Weights of a small GPT-style language model, trained from scratch on English Wikipedia: 11 layers.
Each number is 128 + 32 x the weight over its row's rms, rounded and kept within 0 to 255. Layers, rows and columns count from 0. Numbers have three digits each. The size before them is the row's rms in percent of the matrix's.

# q: layer 5 attention query, 256x256, rms 0.101, rows 68-95, columns 0-127
# k: layer 5 attention key, 256x256, rms 0.0998, rows 68-95, columns 0-127
# v: layer 5 attention value, 256x256, rms 0.115, rows 64-88, columns 0-127
# o: layer 5 attention output (transposed), 256x256, rms 0.078, rows 64-87, columns 0-127
q68 085:107165145110140087221103133131102155103106161111119120152105159111127133116117135149106123172139126172093146107124118153136118139084157096114140121132146082186153128104100168166109153112105111157170129134073178195062155141129142167211141123096144193168168122084180120109181154066116147118127126135133193093108117120145155089132099102151125109142140135071148145073092090122094115132185
k68 084:145098134110093148102141127124174148104144158129119149127114119116092065110101095142167152092126116123101144086084139169107100128147107111064153119078143111149128160157155099136109120194072147128118090100152103127166135122150156124149122106163107061075127052167172199094129132116164176164159170160102088102105126180124101156140151189079167138105153119111108179108134182116113079121181
q69 086:142115114129143143178124171098160113129131129147148095109136134139045141091171133092145090136098065136106150199110099088182165073144128141093095097145125143146148130154201097127151052198144150130127108179112126083164121097111117154151133127097153148132121168176121034091126106142061094105120106071166174072168132111126106148094132179087165132158100135091130084127068142105130136144110
k69 082:134192102139129191077124130151153032131167136165079130115126089085102086139155088094083123111125160134089125096137160150170098127152074133163143183120152180154151134125087134158165178134097103142167141070095114128106195100100096118193167093126134131075121104126167171166105174098136114134107117117157156160072127125054166142097080099157137094122116142147149142132124122193085183116081
q70 089:130174141167132143185180068109191143099147123153091103114133149107168125161087150146133090170107159051146138133123106145090145181105171071091181212108132118118164137203145094192144099138138115141098166118109141114081132109127155083176105098149124120135146114164158119168155175119162118094078093169096084115113101173092063129081082121127074142139097134161170152103133119118071130138132
k70 080:119093132160075156129110128122148148186106090122075144100129205148145144201131165151070140081092101079072077093147119136134130143061163121129070092125106119109098147144208100140091112091091184164149139125146116107128139144135154138124136132141177130184166166129090117108174119170180130026164194185116143155154106129160182139146210134092134124138123176101103132128144092087153138126123
q71 103:077142161134112128086168180116127111175157143107084149106073096137090151116180114170125160163145132081166182150128083139141118121141166116129117155103063135114136105186060109158151121148101117164136145181103061125131111111162106154134105158101148181115139173150088170106182080143148150122114132123158099062095079152134127180083159128091126092197186121131111112107106130120089136117153
k71 084:126155125088124131146150155116136127107093091116133117114143121135103124107132106176122128099082095158209138049129162096094143126101122165094137081089112168107169153131196132146092127172127138150135180130091115092057122077120097186152099070165111110142115111129176093102089171101133100095099113079168198150128148141068094159164129143119114118154129155136182129180131126121080120148107
q72 105:146067068126145098117141109115140142148122165124163065123144138133142153158067150127074100110166144093089160059116148133127182120140120084070170074082157063134130093128156110108144186106132093095122116141143079147114123118102127087077091118104089056153114068137120143163112180138137121163081119095122164098165145181099144127161119132190133102145117177126180197128121127165095110128140
k72 105:137159090121100174117119140133084122115111144134182162110108128138162145128136144197184170142110089128133130095097136116139135117121118132097108070062135134158080089106153173126151174119147184139117101135171181136134098141121125102105080132128166096152138134102133166084198120175063130078152096164136142087152063147121179109156132123083131178158104078119152109174080109148157113157094
q73 104:161110126144181128123161125165116137131141159109106076158140107091132119112128123121101124166087130150099129132118148163161173097075130191125126127173137158160163183189151143137090143132139127130094181096131109141125096138102149139188154125075104088118124152113170136150141175109123131140120149100155152203148100160111131151097139176174173077175096119141155179144135051154101138108152
k73 104:171138090057148098146200134106160136070157067127158126116193125124102146126122108140083126131114185084132137126132109123133127073151128205125153172166061124136125118112134135150132167143162120131120112078055132136093167165139082124097120183132128157088135121107076088132140149106193178142196122128149140158134141142111097144126141121103150118129145177111141122158080180089145126143105
q74 112:094121119139150165187133122069118193163130123130160125103134118077091113150121155200154108075159121172117121159067126187100073164109107130117116143070172099172131101100109105114126099165120127098124155082109135092140080108065136124111107123101133102127139115096213101062158110067102129153147146115177117116125132133152122089097114153133104122146122142142126136137096153135132139132095
k74 123:134106162203098058180164102126105130085144122146064140151090147150170106118096076164131128174079127191167116163152126193052193142095134110087163157129151093114141134121134143121126149135099135118177087071143130145090095112126126151118089090146111122086227082128100135141143136099138116148205112078143126136147106107159123110129142179103117080117071145105164058104124184171137141102136
q75 103:103095131142170150119141110111156135127197102183133144097152119074141178094143159191146142072090133078161176143108164107096137098168119129130133109112150091181113165106181147109118121165103117121128104192115125124130178183102115152143136173134111135080112100159083113143236173087118164112131141117062147144099182145159122100125062081121126112102124095145091088095164125149149132131104
k75 119:170118184121032172124168111083128138124170077155148167087093103213082155145134155177126145077080097063147117136110085119101095117206120171108078157142116114139168128079087111148075127154133098158142086167133124120112095122151107136182106106198080123152163129184193117125132079139135125108127149144117137110128092118082096135129107092136142131130120125098168096105109107142114154166119
q76 115:148096184112156064138097102117169153140101070110064110105162148120106074143133165161091113111165115160167166047072117112135076118155110145112114100106133090109085132109128096129177137110120125072177118090107109191147150128133102145063134143154089126103135123108111060117113125159128089180195162147082150126109165128151139162141104141168109138125101103145120099108154051082191125134102
k76 116:135098109104147101090123168150106127082119019112106145147136124081122121123143139101140140169159111097139138127110149108119099082135124117140125133102101132131127115082116158148065087105144092097127134088192093157134093135185177164109151126097138140109021057163163063126186135187138080219138079130070185134152149099153140124105094173123158188091108082164136136131204138104172118133117
q77 120:118165159161116130158131102123129111157146108163160205104099095060147131174118150106118153136095091155114114092105108120181147130066132142160121148127135176103096168044148167082125123109095146082125141144159057156155104091163084150101156130115153117087135147111128088130179151125191101112177101109145038144177161114144118117127173080112157138095125161063084114097169100123135195129116
k77 114:144125065126164108161153135175165081112103099099116146165136156129138210171098134083120150183092160066121149152122153118149114095157146146115115103120128132123104177152144126121185135091117124047133107158155096139183167160189128144158180176095139183120127152168100097176090150080193136142179121115179108178170128173110145116134121150110142175107111092188092100074090091104155092155115
q78 121:133137174135134035113106115067157126127096133167082108181120159091149120176122171177131126107115102178114145159124169135054157148112150149132139171083113127127107197127141162093183119110143089150131184177111160155097174135138148190110145128137146114094148122108131162186128163091065138156133134146169078065158170153169107108110134139089151167180109169107122134123185019143110140137081
k78 130:150102179123126124150131105161117104143100088139105144101125117163127098085124097127121117154107104108128127154106136124107110182171150167113127175152174115160144206100086169087080130084122151173149191076121080151082083114076179181110063081158137103137104125131163152155119092123151176150127089084156019100132118117124087075165142170123155147146128147157137133134129093122165139126112
q79 113:160139082147093180155147180110065111121154150108044146129099142136155120077125174204172071146124117071096175122134133084130138117072075102120172142142143173089167106086157129171161191122099162106169136120135101146160060157094104092091146154164147147192097186126135129125200145167135116184135137110108100139134151147083192151183127120171145154109091077182118169140150139198145123138130
k79 122:098110092121088077135120119111099135085094163110134093167127149090144134158172183114166085188141069095123166151159164116159154200046078161127148124107122153074130155139131177142174143125183081123205120121131125158126098113147137176180159117129126106135090171066107120177120143068156105116114161097157090145145107186164085165145110140151120104138108170169101113125136139171089132165160
q80 095:085120107128162144155188136164102115094106149050084102119089163104103154105213170104117202097163100109131138132135131176143173101093180146124075176079113169113127165126088159110152178154126148109151107125091131156065112118133085080090087118091125088123103078105159100127109113155122113109169168149147154047129150127176164123161150148136122137192114090139099122145107189146169100130094
k80 085:106161109053067144114138076152118123129175079144126144071108130115168102137157114085174088153120143165155143131151137123116110124126158132165116123187131115153158119131137152148118141108183173157128100136152150127145184105099171117135160160098095138139127104135145149101067152095111137081088072097119092155100153214085086139120079163070121131115050138128119150122063089164163140188118
q81 079:171134146125090142088147110126159075080157122147135147116117151107133119147131115100125133160172120104177096110147133089061096155113100108197112115134100083143080183154119121161076142073140145143114092087124124068110190144154124113178158135156093149158108121199038138130052110110178078078161090153128128152124119094128109090139081194105133108129147142154144123079123086098095143106137
k81 086:142065149118093095114101157132133157106100137138174121111196112164100141116096096146162189103106165182141132144132109158082136152068133106087118156149128136057080130117111067080107125136098069185133114146090104131157076123149160063139086153143137164126135108173155168081177131140172133126148150092163122094122121123120079081171142098077135181146137126183159098143136130090096113106114
q82 083:114110100123105124080171186170176151096126086102173163131104109107078147096180110130112125145106099166094104140161148135139116030144085133124082115144111173109116148097122119114110092154157118196116198191141083113103130129126148087093142078157123141110150179117114157114056115146142111087144143092112103160199090076063143096162137190088173087117136127159181100081073157145168112137098
k82 081:141148128185131152122146109158111042151130106118101140101121108173114171160160122101147144149083206084121136143102130137189124128200164140197160106195103118200178138139146098124152092107174114088163106109087144127119156137092118178061168127058172153137105113173131118169116199101115131170150116110143123147098149163155147095097093144152133129111169131138125159138120085162137135118080
q83 077:143095109093127131124124140123159205102125091092130114163131132128155106130147111153117140161146091156104163122112122138033151145125131115059175131122165070128130149123144147114175150095081086109147051110118102110114122144104145110198129079137166102187066150106110178123167167135175124115138131205134163098067142194146136152183133099190107169097108143133078189148093148155131134147136
k83 073:195098073089172132105078122091115165093118141127073109120076093116100140135165127171195173134148078073115111074134120150103170161114118157104140122123122122115132150138115180198077079108169148157110119100112134200174076106119147113141141156141175127131210102127153165124093106104107131115155126122150104130112191116175063195122133145103165103127090110131118170100139154092121121166063
q84 079:106121093146163067158178143135111137131119078076150111124110055120072084153180152098123155142125092123149144124135191117179128077132144125124107147154104167162145153157159189143180108156113122090135162133131095085138119119170071166088104136092120149177109143174075127144137069150079135092153142054144079126082103096113133129101156162116147130161104111110087064135053160088098158160094
k84 079:126136078115109134096141121153122082152160086088055130140111101099122128087149135114118116147125131164134176159143125096081164160154119114124122123124149138070154123121155155082084149172165186034109101170129146098118178045139101131131140147128173081077135099147089097116118147114125124146076074126147176119077180113109149170142161167166153132083105089108124144108069088149126099172115
q85 079:098162147055132114084127174126036137170095100087172143120157101102105107143153192143145130138127090178141141066133151111110125118153150158163075074215080139144149120136154161070101113108131093067106165102134113103184168122092072126100150166122099089097201097109104191172060087142125188160081178088150125148099119108137134147173108123134154101149108138134141131068099129178169088146152
k85 089:126128099172169099079123101080116151141120143127099095150119113087115129079123109123073156119149165175142149138188158150167178113092080071099137136121118190118160137102142170095105146122126158099132057110132078130124116096143101090161170114108134134060130126125119113156134148140079090146074119151172176139124159152080114136157161122155092127138098112130049165104060149106114160128196
q86 097:171162121157141158133144125085109082131100113150084129147127122133094106127132106108141092126116067150121092165132120068159122149126108164150129127129093200140086144110151136110151124165169120098065180166131154080163098083138083127144156138151143200169142176140088115147130098157134078151123083134122142112141103100105087124059110139087135148144084132083110092162159141110138152128115
k86 087:109109184191133158147094117145140155108109121112149100092169078162139132130125128069128174086084128137118155110118108143065147176166147031082121168154143126099179084157139086082150067129149172104152154108161124082089176146151133118084108171070121152189145177124130127140110079123095158155173123109175162133169069152165144139115151172186110160105108105112102121112144108149100177109090
q87 093:091139140132123142131104100170110118154150164158091105188143146107163100193101174146071124129185113172130116140150164122145140140129129188164121140066149133140137149106090100168084174101116149115148136095128159148108105178142152165212079144102139124097171098093138164169164171107079175091173155176119112197139122157118149049190102123160123127122101078129158148152130119153112153105157
k87 085:136099149161132099098203163094115128118138125121146094121172187091103152123126119106122134100132147168190138119164105140090185097128110173141150132032117097151140092141145101166109130102157154146128096182057131134130152187104168102147097130111114167151185153144075132127148149158163097129129148137165121124131159083110080134088172126132136097098164114145161150139099177116151114128160
q88 107:105066122121073157091155102110147127151138083144053100163091107099136058163136091097143098145158075156168132118147116091110162103096118151081133132133146143043145114095124170147126121138135128112163153105052081148119157095138055142135087140075121191136080095089177155176129147143178136149201117144133132146128142103088104212128092192133160110180110134109176127160172070103141170173093
k88 092:133122183106110128139132105078096091131111129216071122136092124171127130047156168123097107179156091107112140161116131096209186182160168099086157136130087119167140115106134120109137169169194144161080137109122105112122166093138113139095095130101173184161107171116026119095167158105104120132082149140061097075082075159140154111038107091159093089138095103114104133136134147186120166079086
q89 107:113118145161120115191168056183135138102136200077126137150181155113094103128092093153152128108149100155128105091149102103098120147119061135136117118169154133098142100079087141145075176114166086136130157121193089125119143158127161109190095101178097124121143113111132132157139176137082071106084121146100167140089161126135101133154104091152095127096090141112156116125109112148115194127179
k89 095:074057128058125157158163122133129131160123101111138142147122138148073167138140129119105119112122083064147050177118118167161106160135146166136136151163215171169089180135087095173118138106135128041101054105132137139115108147149175146114049114115136116147116138088151147112120091103074112129156112114167108135121184118144161156102134109109145209137158117119115120108117076129103142055121
q90 113:189116136153119130125128155131148100107166105147137085146130100164212102112128071117139115161123179107099180135177145103180136117122152090059139084148140130196090132117142119154110158138066087164088102155154135172095157105094130122139094137086089208140152162110093074157121129139149132160117108137125114158148091099095148153117047119138096093130117099164126123110110147086135119147144
k90 103:145124127081127117069138172125050132064161173111112134124114132070151133117182137137068158131176111088098120117129132070143086099138148111090204114121094117147135085136156107111233109174038167150137140154167165120091159084120091136096104133094139104101109132093095087179148150109076117141141100143174078129125061092099096120138081176125131064140119097152126145180046102155108173096124
q91 116:147092113099133146090102092152088109052164151098099092149078139132162077117140079132150138144123132157121142166112081092134117186134177081102129126069163088125139124103084158142189083183132212134172138121159056155072135148137146086088114053092120131159178153126122125086136122099131117121121118147106097132160043108168206057110119124104148098081164078133139142082129099145130090089132
k91 114:128117168135094116152147117168136119054058107150148125138111137131100116150140104150097157139131135093151137110122118142104144150143098204098134174102168073103135169124107087052138111139164110136137119045135014128107138149162132110084124071132131154128145084146129113101172160108129155175100133085104106162100082179168107143115197138074146097116153151122117183165123150149115168063122
q92 117:165083095152099109107116121152128125150149159162118169172214090120137117187114051142140131151174129181125140139166167172154113113108143069097109079137146175105125108065188113138078161159146068084099137108128127151194176151117116088101139115153142127090111079144084098156134131165181121116067122110113151108083123118171170141181073146112136150110141089125114132116172115106179153168147
k92 127:149092121118077113108133109210114177152185074101157138164159075128149183091172084125109111134181114143161132183138113126117125114073168144157096070184136204115189152086127194148120144144081127077113118135148122114157094166110130159157147114202119126157139084141103141173103123114143111141119140101126092164117175132114152120094155117147206160144120095106131113109119087158140146164141
q93 119:086127160136117153160112141134158135085129083086147185136157141086065112111080124099096152099111090164111194154180139183058174134166161137112122115161140235191121100152155112095159141190105132106177125120159115067125151073158110145127166100148144071159093139154123125164151105078126185170076121118160120166125094151115190123107175118153163140148141174082127106115120141109150099113092
k93 108:097175173126091159189148122092118104073114052121094173172117119133139163120110103089093136128103129105133166141155093147147156150089094119113127120086155132167065078108162118076080164178146122118168108096120143109138206111147121123069120118124135101153136164104117127131120158138133130114127187107172169141180138153168145123169119114099117131124154172083113103154118126088122209141121
q94 121:130185131176159189115092101084116128142157069141135163089146092126132128103075138143101110104156106111100177100139150099093137121196079129118107160143135108133133161182144089135200143163109122187134107173133140182147183077101116177118129126189130146187168105114126164126163177107181147097115140153086106100088110119107131096094133120168129131169173138105143125140117120158151052116095
k94 117:132107119164119097138164044164128150118154121143148130098114048111124131063104159172123144070153141103109167105115147125112167135155128083092107156160180083171149171128145121149142145124162137077109093175141038157103158107075142148130131119090086137216139137088144174115137171101128148146099130093104104152083109156196184082161085127135135128087140109086134128132154099156144076127122
q95 117:177127132161163132143179135068136175104107152104122157169149153072077146165117075121192154038129116200125093101086084113087163104156122114144184127120117137166145118130140072120093191140145166153133081145121130147057172133132166111077080211120185114120113118093066131105113146150135101147143146141138137117136098116118081061141105121092128074102157139132164160171197127111080151076084
k95 127:139144099115097148142114073083171152113078090171067159140118095083126105103120138071168142118168174162194131165119137182103163082095137112186100087156114106151118099137133110145148179143157152124090156117150162093139149146153134150061069126165181144141162087101153197118126143069121205119112154160040191158140140181118122098071118144091157090144159111121131125146096158103180125069137
v64 100:148176149161125144110155052130118187158148091139077138141123147138094114110114091162119153115126181144191130131167144131092159154156112090123138144162135153121154100133104119188184110091176173082135028121108136131145119155149151096158119174146138123128169112115097115083197147134099106141159123132137117128177127118138157130155106156189143113098000073173146120128125124084114139162075
o64 103:089097140105109138135136106075133145080045159101142125069096131147090120147157091088071118066111137100110110112162138162117136130086120174115155126119102125148182102122100119112104122121106152173142144059154098138142161157162206165086093125149144158116125168148127122135106077127137148123172139143121078101117173132128150125120165086084205120151173170108130142195114132103113116151130
v65 105:139168091071119207133120178137128184214116145111105149123102105127086129106141120139066144150141157138123086161093084131087096105119143130079107152073144136110146113128120122095141102131130165070110189136109104151126152105189097107108189115118158148138133131172142174059178155171083142180136142122138088127106116136078162101135140109157135124129130116094146164113129082101097113092149
o65 102:142155139178108110201159121158128145088143153120141104126105095094138090099108113122147120107125130198099167076156130110122153135124128133117132121212191093090095071133159118148186095130089110189117090104132092136163109105133130074091161161138072079091206136119142124144138136098072115099144129128132097161167153167136124168135148117173115146143101164103154091117154120123193118156076
v66 094:130161121134167079103141075099117170173109166073111165144134137127130158128123122165100077119133138200111089079132107140086147154124117128198176098118165109154201094106216091116148138140170156108154180124131090163154083134124112146088080099042115103091102105149120107110160172122141128120128094155133118115163142153082185138145131136124135117182150144140104110133141107128184082150147
o66 092:094114162152116116106159142153132128161138073161126071106160074092154133141103110091047118131095057170120228121112102061106126083108104119127128167105068058175137089093102122143153168179132104107149072152099148056108119136151146129171143172151109118172164140123131134191151113099145148184092110143138172099115104126136151170136092204107142125117117098125181123144095166138110132115125
v67 095:118107134073111150162104153192075114195119103152164135127123095115124106065108151156084155106155136111097156056141157153128105092149109092156094150098100105113163091091172103074149124156100149120141153136143115076137139117158103128079097162113136105179161195170208085114161104093083156141137150094145058139119161121148149086109105104139096119133141176107085162156051116121084088094170
o67 095:166138121166111138136153137129111139149183141160167093118139116135128079171116221132138190142082151141107103155102105085172159122128117080035113128159172146063090118156066168108135091114154119131078142086135142170106112109070162101103184101167169133153121134073075133138202139130189159144188148112101145198118148157097116143144156176188152136149068148111106100111123135135152169168179
v68 100:079104092131134188149131151135202135114149167033152118110150193125119141116116195115122115145113227090160125126139108122108122143182093094094075104133183140103163115107145081108173139118116133131103192077071135175120086106142062126090115127190105138137141175159100118124156086127078108168096123103156088150122145132149146090136158116095161118139223157136153181151103117115135102193115
o68 096:191226159113153106212090148124103102166130150171127106111149099168141066084120146107137096118132094146137164133101179125128132156110112079178149078141132079166110145103102172172114110108137174093097072132154087108164125103116185138143135113169134061080067124095134126158160157122134119161156199110096117036159108144125127164141140137150103137148104067108173094131081101163160089127094
v69 106:090149151131097163161082142156184141123123084147176104139152171167065092164097086072097151138091105148107108088130101102110128112138104169118096107143169091108151122132160212124160107087100136146150186158121111165144166130140064165166166097100101146166120155078180147164129145168108119138133092098106129082090130162155126142087164115098131151117101086143100131141088082182080131129153
o69 103:090155134164140128070115149139105148134139163103113134102103129137115163080131171216184070130119167185121168189162117192140142097119164094137162101101105085121087118156100168166161110160117198086123196105165151139158150109111122142143100185167159099092184137056123083118128086156092058185195135137110144188117116101055136136122081120102064127124157151110116094097152159155149069126096
v70 103:100153125159115098135137144105175074108177130164148122137145100177108081181116097116097179090179130125109140147150103107156114088138107167110228149110117184097117144110069124167107150149138133134143183164118109141131172099114097157146148116129183121141139090127135087066060176135095099109129084124122154192154095165138163180144141180116100146112123108124099087189140166189138175123140
o70 101:119089148097156132107179115157133159136108130114078118130114151114173202111088164124191105066102143172096107178115164122102140115092123123170166124163141117129104110100173111123141146093071078135072131119137142134101075138139121149124118158201174100136127185093173152131142056141167161124106092175110112114156162101145144112170130081116095121113135164095088160098108168095132142137194
v71 096:102126160076139092129122150176142135119091105194102125138152148156100086196185125167059081141165133118126116166153134167100171143150149188102174100182137145138132137129115120088170129165075159094141166149146108077107157091182131075093110096168138102129166116109179086127123074154130089111135131124092122145070154172094137080135122092124137116098135183158129150203091140149110138074172
o71 100:161138145161104105185129092163160097140138092084147170155181074144149151164044172100149158155092120142184134062082086069210144097068147168096113124111119166122074139111178111090116159182134103118120124186153148144180100152101170156185198160107089108106151136125111073117099118134125136172119149159116052090120139105195079153096130181155141126146164117105140124139113182114135095166174
v72 092:142188122126187152123161141133180133151112063140148117165185171162172123154115096174144128142170094137062103137120126146094093104103203137153111096142092086113118105136192143106116113089170203104122135156151149090148128147107153143103107120120122113144163107106105143102143152117183101122125173158120164153208114094184135130117164119128145182207125112143111138110157133163160166075105
o72 088:122115106095102111143176129129134101163135134167104157050052147128083186170104128141145166119074198120129156090133136108104144129118072085140079120170105109167099191143071128138112152123131049133142111185117133176153128129173069089153147140130096153116136177161158129169133199124124135152175098053131137117086107154094102104121122115123090113120088149154165119171101185124070109147113
v73 101:136117072110097086117151136139107097137143132152120108140141100086164160116148114098113113153121108110157143136119100151176125139111121156138149148160162179123121183137177091154143162090136176146120105146077165105119118085130164122119105142138108184147141133115149098060162071107201196087109184202150159168117097136159124089160105116097077101113140089173097115181163151120172061083136
o73 096:099166115138123142132107108069154132185097143135113143086141120163168133170095109116098135201143111161151086090083153050147121109140154123088143132121045151136119120116079108166135110089102110155106119099180106198120093190099092104134167023114133133110131088091077134141129136065158174075118113101131129150138142147129159105085117172112133078154123133154168149103160124099078139160142
v74 102:108119099101146171154117137143131140170158132124161142106090140181149104118108190100125136114131103107167053074125104140140093167132105183123058146129129161131144114090115135078117125176139177076143143113100122150063093115143123097111104100124144189119172162143155157137159124188125081155092110107110112161170133157142111116137136132098193067136181176153153122109115105131135145108196
o74 101:143136170104120085123142146150092202123100175130161113158161143130109108154132094108133136171109162124108146120140173145126139121120052131131175097148105122136098092163141145169169190137121149137134149127100050134149168150151122098101122188123102062114142111112131099127144151128121154143142129169159118136103091105106132144100088102169058146186090115127076125095085132185107068202089
v75 097:125201093110123115091164107079153205142130111137109132133118135129130157108064149096115125133074157105126138083069154160109099110142147078142050162103110162149128118104100121098123132122112149058171115120110138159154168097185109170160090112115097143121102148166101138054102133133092155084136127144053121167176130106121135149089149159159214134089128146178118116084145151157134120119119
o75 095:140085206138071165167139128141114157108119173126127136079163166169088123136123125144059083122129164099116117148115153151103108120113145092222123120114133117120184138084090141119085159070142113197111071065111143149128151136101174093129185135101128135112107151127134129160168101052110093166137141117160191127151139147175137117160080121119102110142061087049105083182100136049135131171162
v76 099:121154168142123147145106136137134141174158197137142108156153097147128098123131151148101107089174137154147154145139122103102156139137166174120174127126104070103109106135095115150125122216164120221111119057113149121090084091111057129157141074128048120046078155154142155113140117185105136130079138136137063125149154177160174170148152135125149104107111161104085170123146172109129111121150
o76 094:097113131083120125122205106131140125116147071127128115120113140114104100178109087094156115140129049117097099147156148151201129145086113120096093074141133104208177112090124168136129127151156149101125199227160111123096109183160111099151160130131125114175077156163165116160097068117138120159125137110137181153123161101164167102106160146140101091113173108123125092119112115099112152134095
v77 110:147132105129097128145139146115137106153128081107135115124130149105113153068159111164130126117114169106147092130179135145100113189129168112111070114132138185109140128056118123118144107057104153088118151120176098098141143181136099135097154146109130114146125116138113159153172035117149075171145094130116075158098150126043199141095077072122143094099132137184128173118104129053097105165153
o77 105:107139169160144144143143088105105126166129128138108106134132126113111101148122153104097126205158087154193167112089123102152182086129104115070156135106065044148119120129118141178182090156155155115146072083117154114180124167163146097088156099148143165125135134108203102074156223129090132060151152134189144152147093187145111121175175171150125238182166182093128141196169119155107158156144
v78 105:120126155150112108141106138103147150138123108114123117092138085088146192111086163144110145058143213183154125164147136122183095146118107103084150076114199158169151158057113146178145122130150173127172134120100083129124108037136089111148166186139060112117147097062120121085115079142112124098093075113107131165099105111140080093114140125136145139103090064077123114115177096147132158114126
o78 100:081115152120077161080141095152093088195145151156207096125119104110138095158100120063126111122172129151123137123093104088077172108152153180157136172114108138157172082095156176096129102131124140152151092140148127141151141142101126120154088130170118128118112128140105079154161122085182110162146174105137213103201140127185101165129138127157112092153154170142134137117113157085136098087167
v79 100:081118117157100116159132099149149170126175134151122103149156117111115114159115126109093119088068135116075138110141090139178155165187180165144140125129154193080112151148163086130142143208170115079177122093133159135057099109109113085102119101101131110102120084170145115120096094111113084115159047101095186151231102155087168143086128146182148112145136128126129150107138150157132089090185
o79 092:083155134139130150129170097082116126126121116146117104132135148189110085147120110136133132117120086113142045155105169075131105168174103074083125177180116122169160109115101132080150088107173147151069131141072121095131093122144106120135113178116107114100135143099183080087146135111108140124063144129175130102126172073149064134128096123139142123145112104141121094164145171070092127129175
v80 100:117120186126088096160101137131102100127107128163109117106156106105155126151165174086091107159141148122119153197169034105119179139166123154146113193196144150177117167166179107182202122131152073181109114149112163165052146125143134101186139138098148121126119160098160144187082159113117144142149179145107096097185138117142081089175140155085182080133135099138153142146195131138150148133137
o80 095:137108115116121091103124070111142105112130165111093204184141128147106134091117060146160175096139134093131115155026177171143085158149146136123107108100122134158076110203093081081028133134101121093087132151170143122109094095145169125127165099106102107143178173123110109071160113105122122155096107102123144160030146092203120123119145110109131087041167118171090164098102089168123118075087
v81 098:169107147150181098155086099123127074119190144129145108116196139195164113123126154117144146119159125141104078096135145112116136104099142206095104063143108145152121102140119145134124196156174142146136175111154122199163129064124112111145110102104125063144168158143185163146159092163066198134128106093099114155170098111147139105117131119162053168118147072198129111127115117094131125085137
o81 098:058078073066139067130100119098099141172098096116140146141086155102164124096068074076101057151109178158153173122062112127153087170152149144138105173160177143098158137086125155153158129055112112136090117146155079169127141118159103154123200160113137156093129104132164103191108131089201142114159145103122183174033147140171156173123143093087135122141110144155105107108115069060108163125110
v82 104:139122097135075118144071134099131179172098118114167112181165112109104222123077153139134150146129161121104083098169120101116108127147126139084087137128109155151167162100107093175167134058094147125117157132153122098060104145140077143119123117108084097136140076063178097082154181087087121104126097126078114177098143101070089133098152090121122127147113184161099103153113111080112174140161
o82 100:138106148098150168111129096102116119145145080133134155138044144132130039049146148135098151141185141164187192176093105092076144077089091131136195174139135143106125081079145125136157142129168163146131130094132121182188156110135118050167133111143155090150116169105110126170167113130146107132154148128165126106130154139122116121125152087153139105116093166063137117088081110166127157107101
v83 101:117139179112069152124149135115063124227113166137169112149146116118165158115149129155111148137109170110146102090170166113127130137146132147116157166138140162123141154114171095127145084168117157145129070207141143147162076176129111146098080095128057104129160090110106164143071095115192135132107133198095137114191161123173160134075063156125146125150114136139079077103176174135069141143150
o83 096:151150100144148113105134116108157113066159124122072078124194161143094109176128118121069108184116115197124138109121161086116144139096067114124123123115120112168182102136139169147119125125138122126083121074141159144133154123154114109135071141067154166164162132173128102135120173118172084159154122127156170182072134128189110081122150114127174087171167174103135107128141117084125116090155
v84 095:165167198177152083110120116156132134151152145158121172090096157108131112103161106081107142152223120139159145200176144154150180199120094113145183101136096116130116135105114158119122142095167130140139171098125144148129149114181187133142145083085161083110149145147169136144097140139064155164121136148194132147118062126178135157144075166139056150162124095108102126108167188168133117065128
o84 092:141082140132121130153161126114178105084099117075147131161085119124113183130117148098187095119016062081048112122141130094114134111116087107139165135153152161110123191178199104156128154142113116081154082091174158131128087141096173168136174153165185165174155134103126115073197152125147145103154082097133052138139185108122134093185180130080155131105157125173145123109098060097112145127095
v85 096:168142134167121108101125152157128090148100125135092089146131105140171118194142121160194090094142098163091143172134116114120107084080102131149096096146096145134178088070147128107154169134159104171182176143117140145110142143140142111143130109098131104110111117068152161159059119010077083068093124173137134068094151141118133099122087134142116062128115113087134126138135144102128091071159
o85 089:105169088094104177139148090102066097128114191187135150155119148134103156088135108177128104079169080093178078139071149120148081112071124097188106177103109134143096133164168123103125134140107101131148089141162090105125076107108075126094138107137172151188132171063117113110150122141103141099095146121088124098195137130156146033145132129097187111172115134138117108149156094142143192117150
v86 100:122126130192195182126120184041200131131167124104110121152169165142131140085138183081196151108137166158134058118109094031122124118114107160137134151106109133106102113162151146160160144159165151209124098142118164147125153090134164142093122162102172144138127133146174110097191163111088145155107118115122142133113118105112142151152140154169151185162143124110109141027127145200162154091076
o86 099:104143118107089095172133070198147137111125154079105115090109148184133175139069128121080063144107117114065110187168158209110121116136074123167164050170112113141122121139185134123110120129151143125119143154107077210169117122127120145081175099136130196096139129132108137135129145114154058147125124093121118091123145135138159137135087183123095091093105073162129100144109094099105090173132
v87 093:193191181145099124132102079118166131095115100161144105120149110154094113124147135178159110191160135080096137173153100100152103091174090127135156163136105163133133160086153151119109120145089102164111090087153163134153129123156155093135103144130076120134153143115124150149152175093061148170092137099131072231146109098118112175111138133121094144170114106091138106160131151129158134125081
o87 091:035139111150170123130138119159110141117163116106100147115078152112114170183109145115121134133116123152096136183101140191153193165117093150148115116179120134088089158082198109145146120114136089160123112126138113163139140103097092126086174138066187100070048100115123161073074116106109185101140077104089146104106135163190157116121070176144115148122171150105079104147094093139123138103086
v88 094:121089151130143074126091152083132118119109100124143102154099109142146088043160143125128103145087093100149142106145144099146143119122073136118166087137109123136182157142104120116156136171093097088131099149125094145181127109119149099196093087134131164173086084126123088173121174128113164124134183162148067074119145056074117092070084105061156065103140173159126178133142137134116152097118